{
  "n_layer": 16,
  "d_model": 160,
  "n_head": 5,
  "n_kv_head": 1,
  "head_dim": 32,
  "d_mlp": 448,
  "vocab_size": 8192,
  "activation": "swiglu",
  "norm": "rmsnorm",
  "norm_place": "pre",
  "norm_eps": 1e-05,
  "positions": "rope",
  "rope_base": 10000.0,
  "rope_fraction": 1.0,
  "qk_norm": false,
  "attn_scale": 0.177,
  "bias": "qkv",
  "tie_embeddings": true,
  "parallel_block": false,
  "extras": ["capped logits"],
  "init": "normal",
  "init_std_qkv": 0.0266,
  "init_std_o": 0.00471,
  "init_std_up": 0.0266,
  "init_std_down": 0.00281,
  "optimizer": "adamw",
  "lr": 0.00197,
  "beta1": 0.9,
  "beta2": 0.98,
  "weight_decay": 0.079,
  "lr_head": 0.0181,
  "grad_clip": 2.0,
  "warmup_steps": 238,
  "schedule": "wsd",
  "decay_fraction": 1.0,
  "decay_shape": "linear",
  "final_lr_fraction": 0.0,
  "batch_tokens": 32768,
  "seq_len": 256,
  "doc_mask": false,
  "train_tokens": 431500000,
  "steps": 13169,
  "dataset": "wikipedia_en"
}
Each number is 128 + 32 x the weight over its row's rms, rounded and kept within 0 to 255. Layers, rows and columns count from 0. Numbers have three digits each. The size before them is the row's rms in percent of the matrix's.

# down: layer 9 MLP down (transposed), 448x160, rms 0.0955, rows 195-250, columns 32-63
# gate: layer 9 MLP gate, 448x160, rms 0.0974, rows 196-251, columns 32-63
# up: layer 9 MLP up, 448x160, rms 0.0964, rows 196-251, columns 32-63
down195 094:117112163133144125131076131115159125090128117204083135170176185136106110140098165089114128128149
gate196 105:173106153113160114067129139120105101143084128124123096091153155093083106127147099147144146136144
up196 105:128117052134078152107122134090115136137107158126103071176122164165147131164150139119107157098117
down196 106:108098151162159122132160104098116156108144106199110147180113064202130169148103111158108143124163
gate197 093:107126147136123163119093130142158068055103163141119114127070119167109109131155148146165118139092
up197 095:139129125143108127181136097188087149138141132154097125204102113084130074090179133102113154089129
down197 096:130122105112117175179059157111086231136146129120084150098145129108146125116103138093097104094152
gate198 100:163121116194136141174146046063131123103134142100178118143151079074117178146167120134131136158112
up198 098:078095116189100084106160165107108129148143158153160118161158136101143123083116059105133103188162
down198 099:148147087122183132123045158139104113111147144144121108138157091186067106152129153095177117085141
gate199 099:106102087077180111095100103131146114152127110168118135111148116170089135178148181095087055147192
up199 102:104142110142110064120149119120162131097157194150192162099174167214140161109121155124133136099155
down199 102:090122148166099209094147096132149123133229148078188130115123096152157148153127129090103154100149
gate200 094:101135062141171174141144137184166115165166139063139098091171155108155084125084090114044056146179
up200 093:131129135165100137120133170148116109128155148143133155137129124106210110151095119091156179144178
down200 095:140110114092100088180000168152151178113110136123128083143170171118095103154134174131147126148135
gate201 103:061156196115101147133161119111151098166152183143107165066105177073071164095121179073110141105165
up201 101:165131121043135121139137180179142051128128053140143135079088087127115166196112087108096183103170
down201 101:188129195163131103067086148148124094153158179133128124143122119063119132108091124128086083146120
gate202 103:109156157136169085128159090054134096131128138110142129114122145161086176107179121107144213126155
up202 104:148126133061093110134123106120137190129059185153138141150162133181112191122096155113096130185118
down202 103:169101105122085089144119150130126178152089126086114121117129197109142174067121124167137118157065
gate203 101:060157027126131152148106112159164030110172082139128165152146146134131173114096139147119107130133
up203 104:081171145079170109162128080152106149115158086138098188152152087132181074108123116130080090116155
down203 105:094159080162134120161151051093129106151127091074169144114158083112114127160101138125127118127069
gate204 100:118099095136130126115113148130114124150150109102150125137116109119147131123121105073158126124125
up204 094:136132144163120072088136107145168105102141156121123098149192118160144156141093143158098114146089
down204 095:097150099130123139212115140112166188111106128125165158113135131137104101132113082081150144106147
gate205 107:109177129117054162168125095154121124147099121075134177111166123109100111156083135121100146143158
up205 107:166131169143148101176170179119194078128128105132108162131135166183188123116184092122126138132110
down205 104:122120078097091102091106090156095131103108081132123107128127127132159135139119114151092074134206
gate206 087:142103132110121103135156164077114128172057126215104185126121097125168136086087153093102169115074
up206 088:113165203138060099071135178128147130129064150082125093111050145109066088099205152109181096087092
down206 091:192083105132142146128225143163138139132146090075102134104158107090117133186111150147111128132099
gate207 096:128140102172156075103105132117171102114189114143143079035128079121145108175082108079135138125154
up207 101:084124111128186131193114143133139164135146135148159068184117108144150162114148090167159086142118
down207 099:074151133167067146091100113114152091186161150098113115142118066118083150134124091110098135173187
gate208 097:104118175191101155119170135109100133102083132109132089144108126154077111117125159123182142144090
up208 095:162113151114155179087147074122075180143108082126101099103205162123114167100153128099084187083148
down208 096:167105157103103129076129104164129129163114157120101119143152111141158125098193168064158155105152
gate209 099:040078105111120100128109115061126104149119209109111218132108133125158083139141218124147156105116
up209 104:130110222094101096172152147146124092099136144121168106153149157129103108083128116138157098158154
down209 103:126117125130065167120076090081171077109067125108156119072141123108102111140182160143128159105111
gate210 099:156150085099126145132127120094087165123063116170112115148135107092140143127143124117135172136171
up210 097:099145118098094131096146117149152072099118046097082122143114053136097110125191116133141129105105
down210 100:153160100122153159182197122122102154144163181132119142129182171123152146142138140099108140107114
gate211 099:154139129123115144119108100113162100135103130123133172121128190131133109180059166122133154178114
up211 095:123138133156182110111112122112121101203143082057113180128117078172123147100120130156107161157165
down211 095:177106218122132176117140176163144135090125065172111138104143103091132095144116166188081126157094
gate212 099:180093054143066095128124115090177106117127106128067199109156109124134172062110094089107127161144
up212 104:148112117193132105206085108137162103073078127142103112154090170109109151111144141128186173098117
down212 106:078152115121136153096109181132154120066111143168120099122166108124183116157098176058157090151125
gate213 104:186110145105208152096168080140094075120157119133143174116169182078144190132138160164167116145102
up213 103:172096111145078065102122152119157113163127122138082148091096149137166122108075151113133119124145
down213 101:133120161061133085127143158115175118107134146122099152169095157107131111148132093178106157120120
gate214 102:140200172044139111122168072118096099227110153172071125122112170070143113149133172107112212130137
up214 098:114080157093170187130139134145182103153115119125117139135095112153122181153137113189088110134120
down214 099:082140126201162108116067171131109161146123155188112136124109132153131110066123166172074144200106
gate215 105:080101134135128141158128121137133094124132135094140143186151136090114124128179142125139147124122
up215 103:147110222132141160148114156155100143123178151128131118070179103149100160163132144157130103097125
down215 102:058079161133128089172149175080161108149148129127129070128093174167137166074088122095132182124084
gate216 106:176086142107131146185125187125138160175164110117141120096149105122186126076101160188111143119110
up216 109:086132132098183156108115112083152168162124127133076154156105159155116087126184115155120071159159
down216 109:169098125072123137161088126132183121122111164139158142082073147076109126116192148138125135132131
gate217 098:156157102129154095149102118075139079182106092122116132106092119184122105102101122141198164109144
up217 101:186089122138155189153107110120073150145128120116154187120093151117151074151113170143081117165111
down217 099:135113148144084123123130129153135138056193125153143085165189154060089082162126111097122167181093
gate218 100:174064061124146117160156180142090092128180146128170137120113182108139141190077158157113089154110
up218 093:133105100147125168104134162135103164132138139108139150136147084137106096154162167119105127119136
down218 094:101162159123111097086143115129158153104147166179120120121144130126129132141141099153125203131067
gate219 103:150182139145185134112100125091083150191093111159145131106112094121122193121115187172161158101108
up219 096:161116172082136140100125022104139100116073112182112110164164088124143115113111112160090108199084
down219 097:134166115138101155133044181121132161110116123081130137057129130135170161114098157097140091080090
gate220 096:076181080112153064172130097157143119055103168062115178128152123127137135102131164111144137130157
up220 097:153117184084143042177138115092104110144093062107112158128142129096132087157106174149170139119116
down220 102:190126110110134165171014167143134158089143150164083133125149151194168134082084108132099135158117
gate221 125:114123087119122113173217140134092166110120135132135113155174164122164080103136136108065121070123
up221 098:136086200176116131115132102146113157110116142107128182182105124132113139171127127129142165150088
down221 102:111151079115149138156255152113138119142153115120129103118169131134142120104137132129098094115136
gate222 100:078154156140183127074135097178046124128122190130150069130149129116126093069160166146104179104108
up222 101:120141113184069093123144120116060112095092122210129081127153185125176183179234182072180129062101
down222 099:142087129154101150130137075088101104120167127111101187110113124150108131136085205166150151142092
gate223 096:129080152092175118083148122148114122136120076169200105150119094106133153116176159198160137184143
up223 100:163099184140147129115079133103115129093156155102098177076175165170070122165119169077143088078137
down223 096:115136162170115074151112127073122184173112116094118124093129093137113119140027243116148115151094
gate224 096:128185127111120082157148130133084158111072128113131132147104102116093126028175113166150150112172
up224 103:096111062091187153097160072146108149145156115109106164110111174160119130135139149048135084071160
down224 103:155104126118101113179110106156156203091107125116175131139140169131122135090139118159093133184147
gate225 109:147107108165154102168160116094104115123121138146097160142094099147139075143136154134099108159118
up225 106:137176132129154114089130176075164109147126120197112139077081142158143085113130145118139120162105
down225 105:096142095162155140181157084170103112181144145154165087111134099148139098134113081130159145152139
gate226 101:209108127086144109078100133114190099126121102142175086131140165154142203120174170135157133156157
up226 103:110163124118164128125108145132137090108110125134129118094187166097077134112093180107173144085064
down226 099:129130121126120103140149150161080060120120159159124183120114133117075128112115157108164156077123
gate227 101:106144083208109142128148142085136125166152082161152106016138140149090187113131131141089152091135
up227 104:157162087117169085159164143105152111155114067110118137171166144145178077108186114078154113123168
down227 104:138175084123132111112100152129131109143163129144119116079174144161106193110135087153125134082104
gate228 101:139088126074127093144146073164112082080141135122165184162121143139088117149126133156108138149154
up228 100:098103165060145155097130101185144123137095110167218138111159099141102111128197165132136107132084
down228 100:115095132166164101149139126160148084113168160136132098145150118063142150184148138106153121104164
gate229 094:162136136194144158104127135162078067112128130131191099122099142155091174165154121071154160166062
up229 092:106132119056097152138106127138144110182148083174074166155165139202117127106088146095120103158161
down229 093:117124162163094182122183194153101122135189111121121139161108134105118115156106122105158148141080
gate230 100:190113100085145148124113088163116075128169161171153168096081110173147131138104206124116148103071
up230 097:147107076082134143048169132089128133138143105142144129084141067133118123155160114113139144111111
down230 099:126157142114086152144192095148161047096166136149154106100132135133189146144181140181155133082102
gate231 100:135171111134108135174143149187172054075120123127143152197124094096065142076126136143114166116126
up231 104:102123124147184072090125129151099118114083129136124121132141106109127126108118158105143096206132
down231 100:120126162128101130144120131090143121108080115141139136151140124133074121152189121088132046122147
gate232 100:121122156165053114167128150173169149139127078115193099087116124097089108070130161118185174147150
up232 100:152139093129089096123143156136147185144085152169147081048137133149125138095157146109135147120186
down232 100:168146112173061124107103154118140131132117136085086151188122096143099121131090127178126162124117
gate233 102:163135148075135083115157127175175088122087101132131116062127153120097148093109193127101148118138
up233 104:183148120110177129152128163090168108132123124151132165131150135145211113164145155182137011163109
down233 105:109133168056144176107195118119102160045145158098156041175145127083116136147154114134116133093089
gate234 103:065178118106157116122119145102158098128109169067120183185137145125129145064188087181134089141103
up234 100:158077161118122115121134145115144148110139107126076095144191069149121060159103111124111144102139
down234 102:170142133124093145141118112124078164105117181129143112036111155148091083126138159103137153158060
gate235 104:180120098152111088193072134159090085085160109148132188178104109109087123087127155108115087122098
up235 096:231105133057143120106127122160141062151119136128129092165207184127155101112139094113111136082169
down235 097:120152093109135153121113105129102166089092114113138112146127109119103154080053167128092080137111
gate236 095:104138087077197142095142099084163108146124150127155143114090091122144102098158134073130097150119
up236 092:142163158130130061118123106183155092115079164166089083151147139121091145127164170137101179158091
down236 094:166120104144131145080140180082141188167122118136154112119156202114128189091107111127088150208153
gate237 092:151143149161090134150091095137149090149150154139120161088117119129129138153147127154153106121139
up237 094:139132093137132125114128157165115158081160074075142186167119142121164140132213111136109076125168
down237 094:115122120147105102174086096158145169151088172155117133052170087140181194088118131106133093134155
gate238 095:145097174143166123129116152138183110097132162058110120129108150103106134141140225165114117161144
up238 098:097130105136171147137150107137108151103155140130140156138188149146172123144069132166065138163117
down238 098:149155106106151111139154157083122166147113137145082191135167077140110063152159073173114171124188
gate239 090:093169140098125127125096080172095089143186109160119194108139139174138135177117175142137128120111
up239 097:140132065136114142147115164119109121099165157128142189110129077144129155163097110137130131149128
down239 098:042131110090186146106134094084146098128082139124112122150118135126118137176128096120088117105120
gate240 108:097100167154131161147130101134155131120113145134137116126103177104155202131075151090144130116123
up240 106:120152094111097101164173106131154094160122161064087126046132129126123152121150118149160130130109
down240 107:139140089143164155118027101176150156109072116163120170135085148181144135163116108119186164124136
gate241 105:111148170191120080153106131140114104126157127175125082128129125128147164089145137158110151094101
up241 108:132162083142175201131163089103144078154153153140117110123147136146086138171160199112152088098100
down241 103:161122065121184153054123099079129118190091163116116160178106158133117116148104207116152133130090
gate242 096:124155080105101134189121087115109164138117113157115125166125105089135153106163173234147150181102
up242 100:096160124143143141103155126145108107095099109124105149127081133118161090172132133179087123143136
down242 100:115110168175119142118073117101129191179156156118123168094148137133119123105150076135070162121153
gate243 101:090130179108119156143114140103186114099095188101106132102153152132106164107111176122201154177129
up243 096:126092128148106116134172110101107193091089118115148154137129116040088144087069093101167166172154
down243 095:126121083169155124108151070168084198174175162146166119182108193131184143101152147173122110109105
gate244 100:165154166126133075131144113143059149121108146128142153137143090102099116144142135152066090112166
up244 101:103109076090176117176189123131159141121124121089111164100166155092101093057077120134104104112108
down244 102:101109108174174125169137156122143112126141135124150146115128123156194140161096122109126061118157
gate245 101:148113143127136145091134157068170042069133148120144141093165100119103177085166144126129090165145
up245 106:068101153118077064112137099133153122112063141112154093111162154180104116108221161141159151114105
down245 106:105126140127143103119079116154089135110124127106141138151111109145136155092093145141151132122110
gate246 105:139158127103139170066135084147114124196148167086186126151095125181155119110091166198127116070187
up246 104:110121146112094120145091076117126141142124161077129122108116118179154081126123122154179134084100
down246 100:151117066154133171162120135168141123080150076146093135170135108089114131145102115076125063167159
gate247 099:158141153130091144201176143149130113131138141174168138165043108074163185106157157121157110165168
up247 096:162095184131151092088134091146103162118073119094167176149107164107162162090146088150119121125135
down247 096:085116143084201142094082097152131093165123151124119168127097153149108167202054110096142110122114
gate248 101:163166152122125066131152130109150127154112151142142125135124146116095147078105090098154202162104
up248 100:103075098118100142096097091053155120117161114129102069124140150119111157103119114112162120137108
down248 100:112147112094121080138140142133173121106157157078114171116114120157085127155148160192126061107133
gate249 096:150107118146218099106116123170132095089089083155165139139171120068094167165082123122146128099133
up249 097:083110127068120158170111127195095117158158143121093149146147118150143134067134124119130136154139
down249 098:173114179148170080140092151124107099076124161103110044119176142150129133136111102132081115102127
gate250 105:089115160098137115120100130153184121167213096150191097154081108140123163110081157118179157187173
up250 100:134121178114126134113181169096115147100105091099133158122108089131127086130089142104126185159165
down250 101:085131162093112101118168112157143150075150101115141123135064137152114099205115190158124094116157
gate251 097:111092134072107097135140098171146107206169162070085135162121100107076129141119179158135189070167
up251 100:115088161106160156148146129136098140078095141126091160207090132113124132095119168149191171116115